From a checkpoint of a small transformer trained on Wikipedia: 14.5M parameters, untied embeddings.
Each number is 500 + 40 x the weight over its row's rms, rounded and kept within 0 to 999. Layers, rows and columns count from 0. Numbers have three digits each. The size before them is the row's rms in percent of the matrix's.

# layer 11 MLP gate, 384x256, rms 0.0809, rows 178-314, columns 0-31
096:419489471533530518593453536443567487484470542527529508528526548459536593479538508515486561496458
101:494539559502429442532502497491479455461581467480560528472459530508418523481467524491427469555495
113:481490605502525458504513507471479526583514571491550547451430497468514489505448464462508456536512
096:478522466480428539507477520484451512560460527515543528458496541527518445566473519400587463435541
103:478500490506533526426546464486452530454507476512506453547442425468552485474494470527503459540520
114:424499545505487422459478559412504469516507465521532519477416528549414476479527508523541548535484
099:486406492396491503566464483535501534552518479508450491443493518529510506456437524477440463445466
098:458540539503465458457510505513529519473476442501477557410520488433508471456473531466531473549508
093:423557492492480470509486485449572540534536523433551547519544489539517433515566564468515480449455
098:460472511464487461482500503588437490419438522471494507548558514450578607543428467514518412476475
101:533449570490459511457506510485411448502509442504562522454499520525543565529457575512567587435506
111:483473496490439479513558487478589515458498433487453462572490545523568423528460482396476467478528
101:419521442455462527475481439489486544522524442505443497520472549508474564561469574522550539488440
099:515461466481470443516506530513587511472515507480536468518514560503573539470515519491503557467519
089:541536473491475517449492539446484502476525531491484468488490434529461530567457472435475483569487
102:484519563517436530510515486495549565485521445552431543485472460500486520526522512560495517519450
092:526512501451479479530458464444462525458532449502510473504491439499565417535470495527423484494435
097:449496525545511522506462526503479482542491444482508488465495570472430513453515538530477548571437
111:507479500526472444518482490517476562447396442512504465569480439479486505585519483489521447498475
097:439457508518515441481498488511464416420490530520390513450514482519456486459441524545400488537475
098:482482508398363443481472516476473557558575520513521453564416491519481459484527464460591495474506
095:511524488499517491460415488453533544553541463561496462540468490512506523456445452435501451440498
100:527588501457546448506433540470498533524448525437466545552416506526517486506461458580515561532468
127:424538585510429576528444541489484577509520491488497503483389514559480505475509608476482497545457
107:488480480511467495515523545468485486520501430472460436528519529485500455515457463516487465503509
103:449540508460541517506435463421512498546469463496465554534434551452470504541475451547526485542453
099:446454571523471483522428546514503521523504471501499509453457489509448563472522505488449526469472
097:439545490519514482459502518513499531473518502545503503492574507490487444460517467464504476505511
095:467492492509446552555491440520493601569458495445559463489510489566498454521513491420487425508452
094:462463500559470430526517489444488459552518511507467465435526576468454446495470441441473504483431
099:531546467449537524525497542461476494452556476552464497506514457555487422449519544504519525525456
097:508553519543486457584531554458501485437544506565482503493444507495454511524560503443539494488466
104:476449443480482512522492593546467550489504452500599499570429503503518455459472448554542548518492
098:466468443479502482590480444526452570490560505464478499556521554494453467537471442514528496509462
107:477468556482598555444467572493554551541524578554525505481529524526499537527566546528472545501463
105:514515499544514611457525399472433544472521540551491465464466475457516466502515528470540529532492
099:491462610489490463487483510501471460459536550544569516457493528497498540517547519519470480508564
101:492528477470556479439519555534496576468499464489428504495489594455484575482468493503502459503559
098:403580494549458487513475499457526528483520540470462536546560516492498458489475456531553523511536
095:500547544470517439467515454569519476465525435483494545497518498548546463429530478521493506460447
099:511462491428553563411492487526492485452496473412505493606459517533494464432475502526468442452448
108:439549439511508458568429451555564494455468496580451540534531536450477516467448494495536487455497
095:483544545506490553434477534474588449435530512544576444490557519506530517424424434577450576553405
091:541478480500564454515470468526503468547477471496530534507493467448529494459524406547592478527480
108:502557486503455479476473520512422488490524532477488535446563507521512446512483440454501578410474
096:439573476484509469453503450484470540534525472512494450561491546566453506475513467555461499482496
092:504499489486413521496536568503456498470498521539517522476396534476505441544476512468511537534460
104:549532496455498516584509531551492496455568439520497500543466468481575488451493475481443504545571
102:571466484501511448504545471557547477492535489544485445516455507585498558456474455524452507499458
105:502518530478448515523475472488470541436508506518564532469529544477527457546448540475462465544451
099:554480627470516519536470516519524531478466524516497523463552489449517526528537460565442530476503
105:569553455456462515431481502452454504562493510418574525492524523469491465460475435532491485550505
107:599544532500494460559511570491382486479440494576526488508497513562478500586512551487450485507452
099:458473501546536462459413495546564587496493464513502550515493504494483448438425464444523488526435
100:507538469492454487518501541511456446545524418387460529554579572473501529420510461479473471516439
114:543439540486454492533474501534502513408519533499498501485540546502494498469464579465486527493385
087:556470558533476549514539514522452445399527434558511454525419423465441498490503496518545422467562
094:505491549505479511543485497517488427446546520496505559570474507472538542588450492490425482548411
100:503534472492400580525554518510530431546572477532523509521468478471551475495452500472438546481570
095:512510526495500549542498467536485485492499536507473510512484424517462515445441507524451542500538
096:468457520490569515535570513507491544558527482477533530561540485518511557506555525529453464486496
094:484570520441475428424567484484429530543553429502495567524534455483539492481430517478461508443477
104:470585501533461476492550524500504507577502504464520519473493490481520472529483460533546464438476
090:480499424546521534536576545595504472513478545387542556439437425451480467469463471526405556538472
095:515504428439485459493424524463520492512463516377497540577475529483520498543475522451510510519582
103:485511537446530433476466474586548476496483426484436515505465591542481511409493538523492488480475
098:516508468523473453506506447517514459513510456522466512474475509524572532403521480533485505470469
105:535566473438496430506547567495497475433489506509476493431565544491503495466492466530502459531479
100:469490440488541489544497514438513571480507474518489569503476526476540441436544467515517523526483
095:501460554454504500465497465482452527452493528471498502502486577476479469581472544404468520435466
102:501474533479485441514414495496466531553431514491482512550533569463519529497526553535481504545541
100:525489501527505516536456519517479523486395469500509548534456538488509441457497485476458506509515
104:486446509486494456568504529608451561487534538542445479478593575514500527547500536566551539511430
095:489472551477544498438487476455528538421539471516490433485498502574521471536454495500477515485541
097:540536531504489427493469568544467565504486502439536555507542473525512572517518578503418472473519
104:611518493489467511518522462557497458491557589525510440521475437492509431485529525482449496558557
088:534519602540489492446525493514520573521566537520500474494492543524506557467537472403584507494475
097:471540487463515516483461534499482517500513460466479493506416459522525523535524541507476450478494
103:488473493542524547477466581517441526476557398471544437525431562488514519524523433441471507567508
103:537515454494428441468471470435520446482520463466537527535496553533512469436506488432507458551497
099:569531508471542433475494562469469520541517524506494504534466581456536512494526480528457565514504
103:462491499457523471439496462546517476440539570597473547564526550480469504459475484541504482472510
096:480579523480508519513470529537452514491533429440431508516447513470476490519505532533517475496501
099:491548492489410426557458488514547560508508464470488458529446490547479438566455566512545504448429
097:440518479572449504524545623532477542479528456493506529512441451515445551493523540461480565416472
100:436532551477533461584484543507494481456540471507585434583502483557523518515465512490472550448468
107:495563541550443486545498463443516461472456537516503552574449455501532510535420492516444515458474
106:457614540505508428522488517522487407486517512572466525490434515472481573534487431506403579507476
100:457532488511519513473445472443510500485436522530497525536547405449490544462438499530443509478499
101:465476479433468502487493592562525540562597544505516485543478585497449527470433481490523408519568
095:418495484497522534525484476444494499458528579534462555565444507525566535500451539492495493558473
104:481510537461506458497441503486529498462504540499455500521412438466581503522440550507546507534478
104:511565546450527535529466622474444510503470494496440521490468515581499505524531451522521514449462
097:491498426493550494505521525438549533493579522514477504449410501457533460512529534440432573496508
096:548479481513490543562530500509465449545542529526562566507420554509546539504511471479537534515519
101:537475485468501448467488530435470499546542472553480492568440447463456552440424453456453523452446
102:492552518449498448472479511468506465498501488456515546458550511588521487540551529528464451465549
102:525444455491505504477456501439483552446494526539453474582544522496526499530530498472557498572504
107:535506525540458496468538546524461455538518513479508533502447493486538472480572510481570557476511
118:472485496552453495473455541499514459454536459467452446533471543546553508499533507524500509593454
102:507500534479455495468479542529510442520458533502492484561541484449494429488480468426526509468500
103:480529492479527461434459450452465442459530468469510530483553539545518547468486410449438550496457
099:490516566472488494560467522484524525567525468442500539479482584525459488529532500488497602461502
100:474523484579501492518511476553497479450511543505530457503500479521516472525533507519513467525552
104:490515447463492498528566535512498469511474505520548513446481486461506451464554526478485436521511
097:500499545524590472459503516457604454563484541470533507586436499535595503524516537402463433597571
101:445442460512420518562537562464517515518515502531556492508431494504538397443509485471553549517439
101:493467498436551467530532454471512511519521535548517546503509538504439464486388449534520460540457
096:467546550499509495530512535483479419455528513551525569474467544428574461517466465464475489486508
099:499466546514545520504498533535534578491478539454557537510509470485449531473556504548452547469530
095:516474447458528514512475613495590455506493511479436590583450569460479510492416525443482444495503
097:509491542469481526537476498522507501463488515563491514494478481442476478461474546524495506491489
102:484503581481496512592425465544460404554463462490484529574455464447476476495544466497557475420496
094:486518512440446516565452487534441424475575529535436544478377465495526505518534587520496455518436
108:429572528457565478516519509450474477463479537541538526427514511471461464486559564524535532473533
090:443515553494516532477499507559410497503535445524417481577510553528494475516514515482420474485587
099:431533504437515485536489494498521560483440505521591509407497516493576507484473520447482513513540
102:529471496511466511514517526508477570562554493531498494506494544527412537537461464515521496515469
099:555415519441514463540492450527444493486489517533484515526554480531514548536448471512501425518585
100:445512499559477564480443511485519545532437475462484435465467525456564494480510574459532483448440
099:517444472484475517457449545540546511520529522559501526504484487451550562456432468433472481497481
107:502551477480543470479503492540479431533512518509546523488546488472495500441502490522462520520478
106:460492516427538372451493503585458423419498495517502464525504543486476477502465455515515457478450
108:590517575483508550487376515485509518547465487467490510564501487443479480501482479506428510413529
098:507527524570523581547484506515460476447576549539492558539471481431488503467520502497467511490396
108:481472516499489520454469485506448463499555519493504460510488502467489558477466525450514487543537
099:540445516534420455462486474448474488505471531504490506503490532454493489451457520410482496535504
099:511497513465434510561512523475493520553568497447513497530533454496515483492407502489458509500496
091:482478536507465536511464464551503585514446523464495441476474512447469463465510551530521505527544
098:473488544424462505548451507554531514475455533541474510532514545430482514497407486523505511474460
104:458526421451458435514518508530471483490477535489516466524469533450540427557512519535559565558623
109:540488475508389553474558515498514492449514490465507477545528522478475500469530471489465473474435
099:501414533469463557504494518504560517484562562448471466535467561530487557500526458469482506520441
078:535527567499512481449522477503490482508474488534508510528503462493460471532461473492473496515495
108:451486547407507431464516500547440469536520485536481505542458546517498526442532553495463533552512
097:508476475439528536519492512531484452503466538495478437508468480439488456448465502618445517518454
103:498458436505543513589521534523512484438461506498495495519489531542452504527530570433452519459558
# layer 11 MLP up, 384x256, rms 0.0791, rows 178-314, columns 0-31
102:450499436466433491448479482463502580473503434444457449502530532498501526524484529502502458558503
103:493470460564579455491495503461476591483458488551465400450487524498497501518532511542482517504545
109:499396501552553472510520520495433470449545546490521520488552466444522518535404467480488467579464
105:510477458503448521496476476486469588591403540515518574458487449476470547536459553518540506524545
099:472476529528558526512500463551474531485535573432446425503497499521512504537443460462579544467541
112:479519480570469586550470484556452491488429562485462500532511517445522537549539506531513479513525
101:501520521519462564460502507454480512446564460433474509501481512576556466518524573498552560512584
100:581507553548449544503490536460438512451458518499539407463544569475518508509444463469564524554484
098:420506515478582441512459503522536470529519499479465553461514506503432498516517537525528459502526
097:445452536406421484508543531498530531469515553468519492479560531551494578477495482561531551415526
089:480432543556446449523535562520483487457477400515445509459504545396507512505527492455527510594530
108:539531413472583454524468413472522518464529556490465535493534507451521528494492464487538514540489
110:503541452555476542533493487537502549538545454542447532477509491511470495505538513516565483516536
101:561573501445467495492453448553617510490541512489495505455476457556503532461505559446458473517529
090:495482557469510544444536475495438597494540538469559512492442524510509426461536391534486489409514
103:565446535472489486483507478499458484515468482423554489544485505516543448465562571521504423513498
096:473469455466539428489468484561492500493493536484538516539474479575532498517505493506415572455504
092:506438457466535461468509517445476462443480494502523407558483466448461460482510531448556550476530
102:563440407484529526555384453514471522452579557481472502450541493497457517484530519425543498426479
097:520531516514485413429556542585564498428482564547463478460508554529551504494463530576441518468457
095:556542462398533531475445527453506466465471426466463548516473526492454492545508483548363472447527
095:523554538544547470509451532540525520460450540473526482494554500523528545510475508471483567492508
097:506516589528501515500604510442519447430519501533445450541513507463547516481488454502534492476478
122:459539451510517467494502561534548496453492575589456473451487512464507550457535505493532461492497
099:520492547492531468445484461467510504494514497512452527499474495506558513505497420512548475437537
106:458492521493555460572525507433398485504464484518570554509539509549484473525539500530485432466505
100:500558453532527544506512452455526536515538517496464504551453461545516515535531480492516518501525
097:506434479434510491468516517431443545495452553494535469574496488497473495492415574469436540475487
094:553504445506485429540492527467538532491448497428538470476502520590480480514514429506494432544531
096:570498579564471443554467463501459503526526538582483542477467453496518511504515450443503470518462
097:462475509496533520482461429439486541472473498453418498495472536515462500568509475564466473495483
095:457514465541615508528591504507513513510522519521501549544537523538553563558479554499535496498538
102:504545479536508496473469542560562521502482576493580504577484521485454557435495496531498485505484
098:540537450465501454462498428566463535449476495520510568466462478444529591452502473520557501584483
102:526460525469383574473482540474488477522510494611518471484492538462526489491506501425474544574533
101:566564467520462497509499491448547461488529487492506457481426510496513587512529526506593536494447
093:508460481573473530509473520508480463477523577453500522497474465493537470592475552493593556537458
102:500516537520467468556540521512580478463517452516467500542513485536514516487515508496555591566444
096:511535502468475482494523408468514653577552522495467547443508537511542444561485444516530522514536
093:460508460549561475487508458432547558578540482483543553516554505503578506534408506479459446478466
096:462447370554476496514565537510447489441537479504499471464509481525447505509511517439543582468473
107:466507460484451487470508459481392407469502540555476455463603476503487546558386491473476485507632
092:505398482493470461427506568540554424439438493541581512553549517486474529469458451510554513530460
092:521536444471511540435465491511522458508503406476508602544498427493418462427492458441530507581500
100:452484506551485497451521472507463507466487549447530535509521539524522425495504445524507608480460
099:540495545497511551427490508469479480505486523517481395534456504506558487508507494548557461526502
097:516465508486539530484486495500497511512474499461470478458478461511476546509429511443509478457550
099:491454491486544480473508568502451519498492484540477481512525548559533490522483532531506436541462
098:501440568523484505538501500573554449561485559535538453497511415569489501493514514522485506557509
098:477559567478490535500524486563505591497505535530507536454506467451530512521510497570511487547478
095:502487573448486511523527531492558534479523448534478535464466482458534442477412624494484498492537
104:482463544528553446516480534465516510574374504552522560486561593492493465518504476500508584475595
102:478510574395490433458559592490487580502494542465473460503544531509471580487484459471491476482453
093:482484490477529519469511506509548545498528491472550520555471472528519460485537489487488482542560
108:571500558448552508500548563511485536468475498482484536502454497487475492481548475506493441451500
119:558462479498482503504528523504561450479509528447504554554473534487459441482531454519477489473524
087:520554486481465509445472540474499505489506547463475500520479441461452533536504463481478488509512
098:496521517479540525480532466416574500469509484526511502482491471502488403446537543464522451472553
095:450519461438442551485532501531504519519467524523580500594505518477505446510546516562574468540509
094:525454518504511535497473517547557504479465515467462395517473544401534529553502501505532450443433
097:485509479462514513449502452511514524515541495527531422486495423544502568460481487469475535505502
103:483506415535489478460528548454519497499472473458495489512515506499548537501512507538523468431530
108:442501456447520531434548539566565467470542467529532502458493485464546524563553502487488547521416
092:564498518434480525483523520439453570548495552484447519444484408497491414502502563480438581536484
097:513498459529519524569487564449522489517475424490537515475505489442472492535420512518473489463519
096:458549448439457511500434581516441492453481477550540568560534512499506484462470490460479514528506
103:532488508460452441544506497544439518467455496455490533504556464511467477519516395505474504503537
102:497512402478560519510530481485505487398521480498429538507457499468488504524530463517455474500496
097:498467518521507577535597492527548498590470451441497432568493381514462515489496516504506501435521
097:560462578528433475526474405469496439507470464523528519489472474491521497511509520473449466469480
098:437575473466500472524467567484556510514515460461425450510502484460512493469537457475527537515424
102:531428486501509433509482518481549474489511544402430576533527482466519552444540480479548410437470
100:559453478448498526518472509480547511495511536507489503444535508520452489472489502565533478483569
089:491466479545568519515497508514506502537503543513554492515491482587483465525438499468438540525485
099:559522485414446485492510541440567515468479532581499569493492526507417427484471471553546433528459
104:491497501473499544546516546471479529523514496577583544472463464476489542519513488469477390445433
081:447481506540489547517441465455408489544414501579492541512501488453531486495486494447442480508540
101:521465519504484466468526488497468534526469465475529484420550567509480473459436477478500498609515
100:537519525475525456435508501404506548546496525527459532472515497489515494481450513490532526469493
107:510518512511461504456445497501470497455535489540527549554593523566509519560504486443480545456520
101:490462521521384453496536490509460489474487469470454468544508474440488466481557456525484461524460
104:525530460434481509520526505433533462463588501543485445493587503484506465529487523462458512511461
098:467493501512523494528475595486530485520560492525533482507399505443596524504460523456548472504577
101:428547472500388482617530495497511513526474498547477509473503534548479517396511405579484444538522
091:508556544445460537501424520494551473508476477509561508562575512424525507475487457492472484580490
100:488562531496543550514470468474483498536603437522472452446458502485479436496512549530473466510506
105:478517517515439432508564566568520490490530546478490517414504492470511543494397451540503517516546
111:433539512554458479554509512520525486513553536495522497492450443527486486475478500506482472477513
098:514512405530493494584461554501387532506469501429478540533486457523495487523482494473507513466501
101:502521493515506468465462560517513520460528505487515487435477480496472542555372523494524512583502
101:472488521431532465567493425538546472511494479520465489407487507564434571528464551425546455528503
102:457466528529561587502544496456460561454472531535454533500560530475476519538504464412542526485464
107:511462577524416458419472495489420448436450548484509534482529502531488446557448539405473495487403
099:487548495491473559540518515514444544518514557586571553510529502493439488424482466483501537483498
107:530369460478523568461482517535469534499466575529520512492528520472500459470469494448463490555523
097:514513483516486519523553498494505555503476503496551505528483465512464538437482502529536505499488
096:577410499534572486495500480471452529497489516541472456499515509453510483593493563539475564518558
102:543552535466501540453522487521471462468534510570535468532472601573626535527507470437526544506471
103:444536458424479540551540485457565585545460542497479513466499622504475570535473467427555557516445
112:504501465528517482502487479432437507575543459402496498489418504556511524515481477550526511506466
100:555457443493581448479506508505531554518508529460475455385534473520513527464508429429448505485527
102:501449558465477525500428562533497521516430512511446539482451521492474481503482523478428543494519
098:403523549429453546463559459402505499388465500547446464472471512450556471490538509444506501511510
101:478520505502476435443490463514591439562501576454553531445515461450500470465504452528510481487506
105:532496468517518496505503488442445514476493479535460433533414497469463516563515525456463518501527
097:496456446545537512509469508465514489476525516536521527563471495505435508486493526491377472509458
102:488444474521460535541495538518561473535563594498483441580473518537457497541434483503478476554471
097:508564550516564541534590457464464527526517478448506554467501551516530476509490552516462473503560
101:455505444586512444504540495493499603572484544495611504525426466563525531534547486573499578512502
091:453435447495570499453570494471473510561543496449506524493521546374484530437461493467586555495463
095:517526528498530517499467540468509474457521420546503479525505436452492481491461473456485448448533
099:491463459488490487474580528524522538518563517470510561484446493474551548451527516550528552506475
101:472440493553542507495483479505482549537452511564494479432524418534513513472544491511583468491416
093:433542520501478524579433459459490497400529470467518611512499537471486557558515506487483519490510
107:520462509489511564575443442500556431447479451495467460466547508454498507498483464537444500537478
095:463480540491490501477510471539572496514462517485436404436503496480514480492509530510502500516484
097:467541509578437497493405444603539512417513492548533532450571497491516553432423491457479487469521
104:529506476530524511460513515469487502526522519409514486502546509518474464452461457558568545522420
104:554513530495515465502457478393520378520525548509498539437498472460463427494502534588514430454541
096:530443553570483512482530431495567465501548461500567482525518489538490466462518457565502462535529
103:443569496561495455455550539512552516530470498539524526570486531534526568465485535485481439529498
102:502422436527436509506623507498547488578526476432516553479555451437429567451549551470488508531492
112:583507451526526496580522440481519511557525499534475445555538514505532597539527453431484481443396
103:545537592512527572508484542520528435448552518462506519556448481477494585396506504491474530522438
108:552510529504516586514571494525530562536442500480447498533493511504557434449436559449550497558503
104:500558434542454489411425467529470506496548509489444490446524501556563553498479507510441506500410
098:528473482474431494430495485392467522520536537551525443494522499420447460418432454488520487523474
096:510467490496455492489512471519483572563493512514496466510532462590573506465449455475471524542422
091:529524509552480556555498443517509542446486477497528450455561557430521470513521552520533531482468
103:512560548487561448493600538480491444434482497506521527470513473559475494472445493531474505486531
105:492560508470505515563537471490546483431508484477462466460534537544496566533484516497450477476489
105:534477449501474472498524513518525455540549469477528514397495469506477501470551503504498507511477
100:557481483574514441493438470493560503593553489494505464490440503524482515434527540518521573500506
087:469489567494511455580508485503451509475501622498435538455445549505470512465452565482485499478428
103:503568505481497513506548492449440504483527506476510500522446521474436448499519469547462513538495
099:491510524462490546491426516507472430487554500465510503538590532535516522525489495517531529531487
095:546448500499547422508463444502515540517542458505491502518495449528475523507414514485491471507496
# layer 11 MLP down (transposed), 384x256, rms 0.0774, rows 178-314, columns 0-31
096:426458401500546538450515549614507497525529491528511437509416565554542517518440499541545473516476
104:536517506433587489440545510484522528456477495500488544562496511530454539544488474541505487493473
097:503551535451516537483552513456482451554522408473455545563498540469519519515453504494474574550499
105:422487484513476512556539391441450481476446521567491515527471511481454493522441451529490534501483
100:468550564507514506477480543533477550559553498557486471463516498476476492522533445497552542555381
106:524499505510455546505460556505524502501480595511472490470562499447613536498425532450474426496532
105:526486449459492557528549456506493548549410495511486495519494501525530492461481479537555474480461
097:532540539533483522462473490491477406456498579486441578531534507547545478540547402410524535557529
100:526466507499449550481490448495585555524487517509457521416544588440567438524475554481485515532538
096:466549453483492468505489503480540547515562521501513498538419526469476526462487446470502525541488
100:485509435514437544469453506525547518520411496548523504539448551529563499481492499487435506539438
105:502518406495495525513485433410557499492408483507518458529519565508518481552546473468457452499502
103:461516429438529467539437520411476560523491548512529453529474500536546443446483563506486457484465
105:533499540504462487458513417510568555443579504459492483507521520452503535444443431546498450472501
088:524501573525504492495605521484519582478468494538586555504442480487470482438475423578488445549510
097:520502441474500511481535496502549556495501528508515499452489522513480528493510458449492491554524
097:520434489449527484496575456487461501507529490545513515516434556566486558439509510441427432538457
098:468444534638522492450550530553452501411498442470513468528420543476493457485464522496544501488442
098:473512494578487503472485534493511459538445574540524476512465497492482491500577553541505463489465
101:407521544471461478522488487447553545524484516511530486495469486471524482549458492413544521517549
098:553446445545530521525531433494583486555521504502460504498492457492535498558507539549575525512539
096:473472440504502434420546569540525562486575500443566501531506450452521444562557465500526501511551
096:532527447584517450536526474590520495504469519500533492557495540477502463498558472509511468511468
100:468487589503471547512469443491451511462513510437498514496418536495514415460487528446383482514508
101:576534484475481447522466490439509511483513524496437504561528510515526490436423501497496476481497
102:556521539507483588488485541481514526488497559450526508500553496521519509447473515529505476584554
101:497500445511476557454549465533509583487515475534523422444482517500522403502526482484504440507494
100:478503517557392513495522503524537525502598541469532461570499490469522507573466430435512541502514
100:504489492442502487531527465516493490520536550510500468535539506497468464514414445433539464503483
099:518624484491470489470529454482428481460479558555549529494529467465509500544554527424511473472560
100:517575551562532423529515440528493548515460472513489514496501531486454537554474417500421490519470
097:516503513515528463470495484438503462519551493494512509555512475470502544474449465489538441485479
100:469509462526484531503507546504427565619531492514523510519489479384464515450502568483489536437438
099:498487566538493439510503411483519382486465521516525473480481499504524489466536571564482512505498
101:509493496500453545560433455530513467490447462453522531590505534498551492491512584533518507527521
101:477500529506502447492559471471499562524506479461489552491483467514487519520498540484462485437480
099:402448501554569554467492480471471471549480514436547546530537504507596483470516506409563539464485
100:574563540416470472553512499481586476444562450518539476499505473545549541565484533452502394494472
098:518415532546542475566548460488510479564493513499454526516459508530554556482435464535508485524468
097:497501507504457495519532469506589534496526441541515530566416508470476476491453443475551528449485
102:461550503540532555516598470508504567498501446555444476441502515545434429514468465532478542497467
102:396510500520508512477486509434452490449518470540439461545557518521454540487419467406471521531578
097:461514435463423540445430521508518483528507467518541483404461493485487501538525596575525454475473
090:542486509471475413512503475503468461499468540472452487461499518447496495467506503514547488451497
102:453556488565473528454475476531515469483516552489454576539486450566492476435448541512506452518525
097:528449434488492520524492479512509434446453515526499541573514460480562525524469463477546562466516
093:562404521482454487441456475431575466454539479516472528495516498450490498477421508587475511519554
099:459449492579486501498469515520468540567573563458544482544398475524498526500511529562486394453486
100:557495502565541531478529556434443499484543417450470526543500483485479504544545504525494569486554
105:446475432463441450542393455516528498505532428634525472472525415538503508503506453526496426443439
097:580512537492503480585534532481528445487567543496436468505576492399486553494523547519482516623507
107:545437537445522415502521470395540552472466449494524488482517573457607481464522472479483609458545
105:520503496497551502532428493476543504419479508546529516527483496530463427523509524506512453511517
096:498483562534575497507477546476467476556475490455501453510439541509535466524454565477540487428526
100:639501424508573555470505445437464477448479537513472531394548564505511466486543484507469474471497
116:504505447544510533457544525477514415529554478443534525505519501564472511442499492513426488500538
095:526463470480478475532486515468454531466452593491537494453473532459479474501509450540484474537456
106:589503517504487403552448542533524443438483600485510444522546493544458508507480490478521551515474
092:488486426427520498507534476500488493525499510523507472465444547491440511463520543517533472520508
099:469409506510546496456518506547508501499534458512506446508561493516508504521475570507502453477538
101:464572568398545513529537530516447498529484502422458557546548467502509499463502423520476504388498
098:454601422435505501488482525510536461516505568488537599528503439497509565458440565521494493513503
103:444459401482539493545589436446563430543548517489503497482549608451545477468521498428542524444450
094:533524478445539590531460533417465537527576538510490545527459482472482527475487511440535545440473
091:484524492431457515447475493456521513411512478526491445550500495500502525551462510445493577556564
100:426488533515410485458501482500510517458540470521436522507532464534465558538532531511471520479488
101:557421540486526513547453405550427541403422535504557487491539480442482511531546476514512451487508
099:463519446501581471510573467511491459459459548502457455463508488570518474496459431484491484481525
100:434491529459510471500458495455425465492484527503526570511458495440474468544534555477551503451530
101:559427579496555484545490490504461464525474477501465418519450407474435461551532475537530475501501
100:507494447552468479459474522469487535429529464471477399458426449535448582457550525487459472530509
101:530500599513513555498519504463514444537544502466434466546579479530521464524489454592513487498509
099:480465561493557459536534520467510629404518459491495454487541500601508529502555488509536501476475
097:528486528449524512510529495522488481550459566463467470477522455583535519519457535470450514508531
101:498541462483483516441513472535517451458488523436521530437451423487532510419496467452539577453549
107:553432499487518560495474456524520545504537507519578490517472481527588533459491505481524541535534
090:567549485591489552485499529491520524452540550472525507466516509474530446551534468552499527461501
104:483520476482519464513534508463480502573508505524502499468514521445468441487476416438536587516533
096:518444500491481503443460551515502508570481509534524552495506522520463493460496543537502484562441
109:469483557513482516479427493470521502501441476560534452563578507565504561524549459499524528532534
103:500518473485454439514466501531457452414552513511546556521510539589560471496573547512550541472560
102:567544461482443519498524536515556554470490486524559534487516516541498528560500571545480508529561
096:441522475492541478549590488489567500510498462476519501512485549566483502493452518497549535461527
102:473489527483518480588540576440545520548560512424523493512473516458493476570467518501516514529551
098:506574522513493484517593493479471462511469520552492505441530475466489494509432449467389528472480
101:502455524485531523479457535505546489459484520471452523543517479526428479483504507515485491516529
101:509540471456514581557532508573585436472520470478510500459501449510527455492489521576436515475509
105:463507540491423422526515463566512432466560451554568452427489452500545492466483531484460524510511
101:569500583508487559458579453536445439494531521541571542499466439464517513420427470520530484494501
102:519548565460483453479450430427480513534469520547562537518480531447499491437542482498529530448445
099:491447540430468372501578453473557444558589533507471535537469470464465485463440500516539507527511
100:524486434517470510445472516514499454428474439503510572584496435416492567557531500427519440489492
091:446534535486447473495460529541470514523539492433469555488483445525510558557468491490443521534472
094:580461421414529515545509464519517557520488497522515496479497517497452456458503444513424502473519
103:523483525531472506489485464463489495429566517544501459531563590464536466504519500493425532424457
101:442449509458487500580534524519532506508466540459506455460451490462535590513489543515462507506514
101:554510613462446484544449460552537494474503396453547511480474445510535534467552505532490560467416
106:442469560455552537486515511494513438493462577558451503467495507458540456508472487508552443493525
106:453544523525480533468554476449498492485479509523449457568518468543493560507504521446493505468542
104:564560502471487460524508514486506504475510499457505470561542482567480500431491483450493500519528
100:546522574518453547519479496494505512508449509498448547453442578464482529480472541462439470570477
099:529502560499475571511509482409405535442538480517492496439515473493487474483486424507477528499486
098:472537579521524572435427514545458456519499529518497488549551540422531529475546502482501513508486
097:514545511499501471543501523406467484438487479499508504505515529493432548428521549476536520492513
102:488494455490523517565447515489471505517495478456543507450543543497446458490429540482514523472512
099:553535483433516447514475505533444537533457495529495457495470581534441499482517463523500459585536
100:498550518505516595530459563509479520463530508529484486527482523526507510449530539534481473507525
102:471547511474417585575480485469461502465465522494502501486495487488547504493493438468537547514444
103:528467498483551467482483526409545506590531499519465404522532434560543408538517484487490532520543
098:520575497487500539489488591494512504463490422534512429496525502553409471474507536471498535407526
095:521554507554535423497537440537454498545476532457513469487488451554522574450480524467523475517445
095:483515528506439542445509432485494486427546552554509521464474517502550511502517459447491518548519
096:478500551544498459449501610469524487598526455463431513419538519440440503502492518402477524568516
101:500509511470515507543404507470493517475431447525572477483515522482537543536546485472521521474502
093:476481575520538479498504555557482502538492466536411430464458516484474481519591495561445512544502
101:530472440513424473506499526462511501493542468481525578441565440505480524461457557480486442543486
103:487472501473503521439500498417534514413525560500520520450457551527488480460517472428504485527548
100:483501522479481610462455494545443543515467462516536518531493541535482469439486441510456567538513
103:374490517517531499541458497461548410508544465472464466544489524394465510491517408507529504512502
098:449491383477531408416492531491476450552563456515496462539521507461494511502438554419492495494539
098:461458486412498521460573518505534434528474531508494476498494480454569528499425466444511520490507
106:509550487479535536590512584468487462596563458420468528515497523521441566471524454512558414520483
105:491583468504489462484483548452492508560486477494493448531608530468523541506479548513513509482449
095:527499498482495531537491561478462523471448502468488459577530490444474523428532533507516521507500
101:529495465520475479524514493534517509421522497473505458555544589494549525404589483385491496522484
104:410515451515517491537471495457495594477548479500521567474457465514426429541449504445516500429470
099:515514521545474475411491444421442504445527550578508473496478507562516467503444480499554506530430
103:497548525394449457550521579459482538501462461446549474492536499580518523551483517556535536507451
096:517491565524560535420462524535503494507544507490533512595504461549504491512462490477503444495507
103:517480456484571482509622476503547552470615502540509452548472525512499489474455521569524553485551
097:536459601539523631473512393530529481523513548425493480509566445500460490517486485499511534527503
107:477542517511498444488418578612503467530493540457531532491497463522524531468490535461497573503572
106:459570515443493425550516576571511547496458502433529531559508526482530516483501523514487548421539
071:548510505483526493433498505546514432500506460535531504490518421484519456538550479503443430541471
107:575459536428508506499489508521524569551504512442505569552491454483567504477551501506518490576493
096:424487486452571516592381476497461565491513438504457449442505512546528535473556518513496415499499
097:522554463487543513471532510496513469535402498531482451519547495503589506490477532508495558426441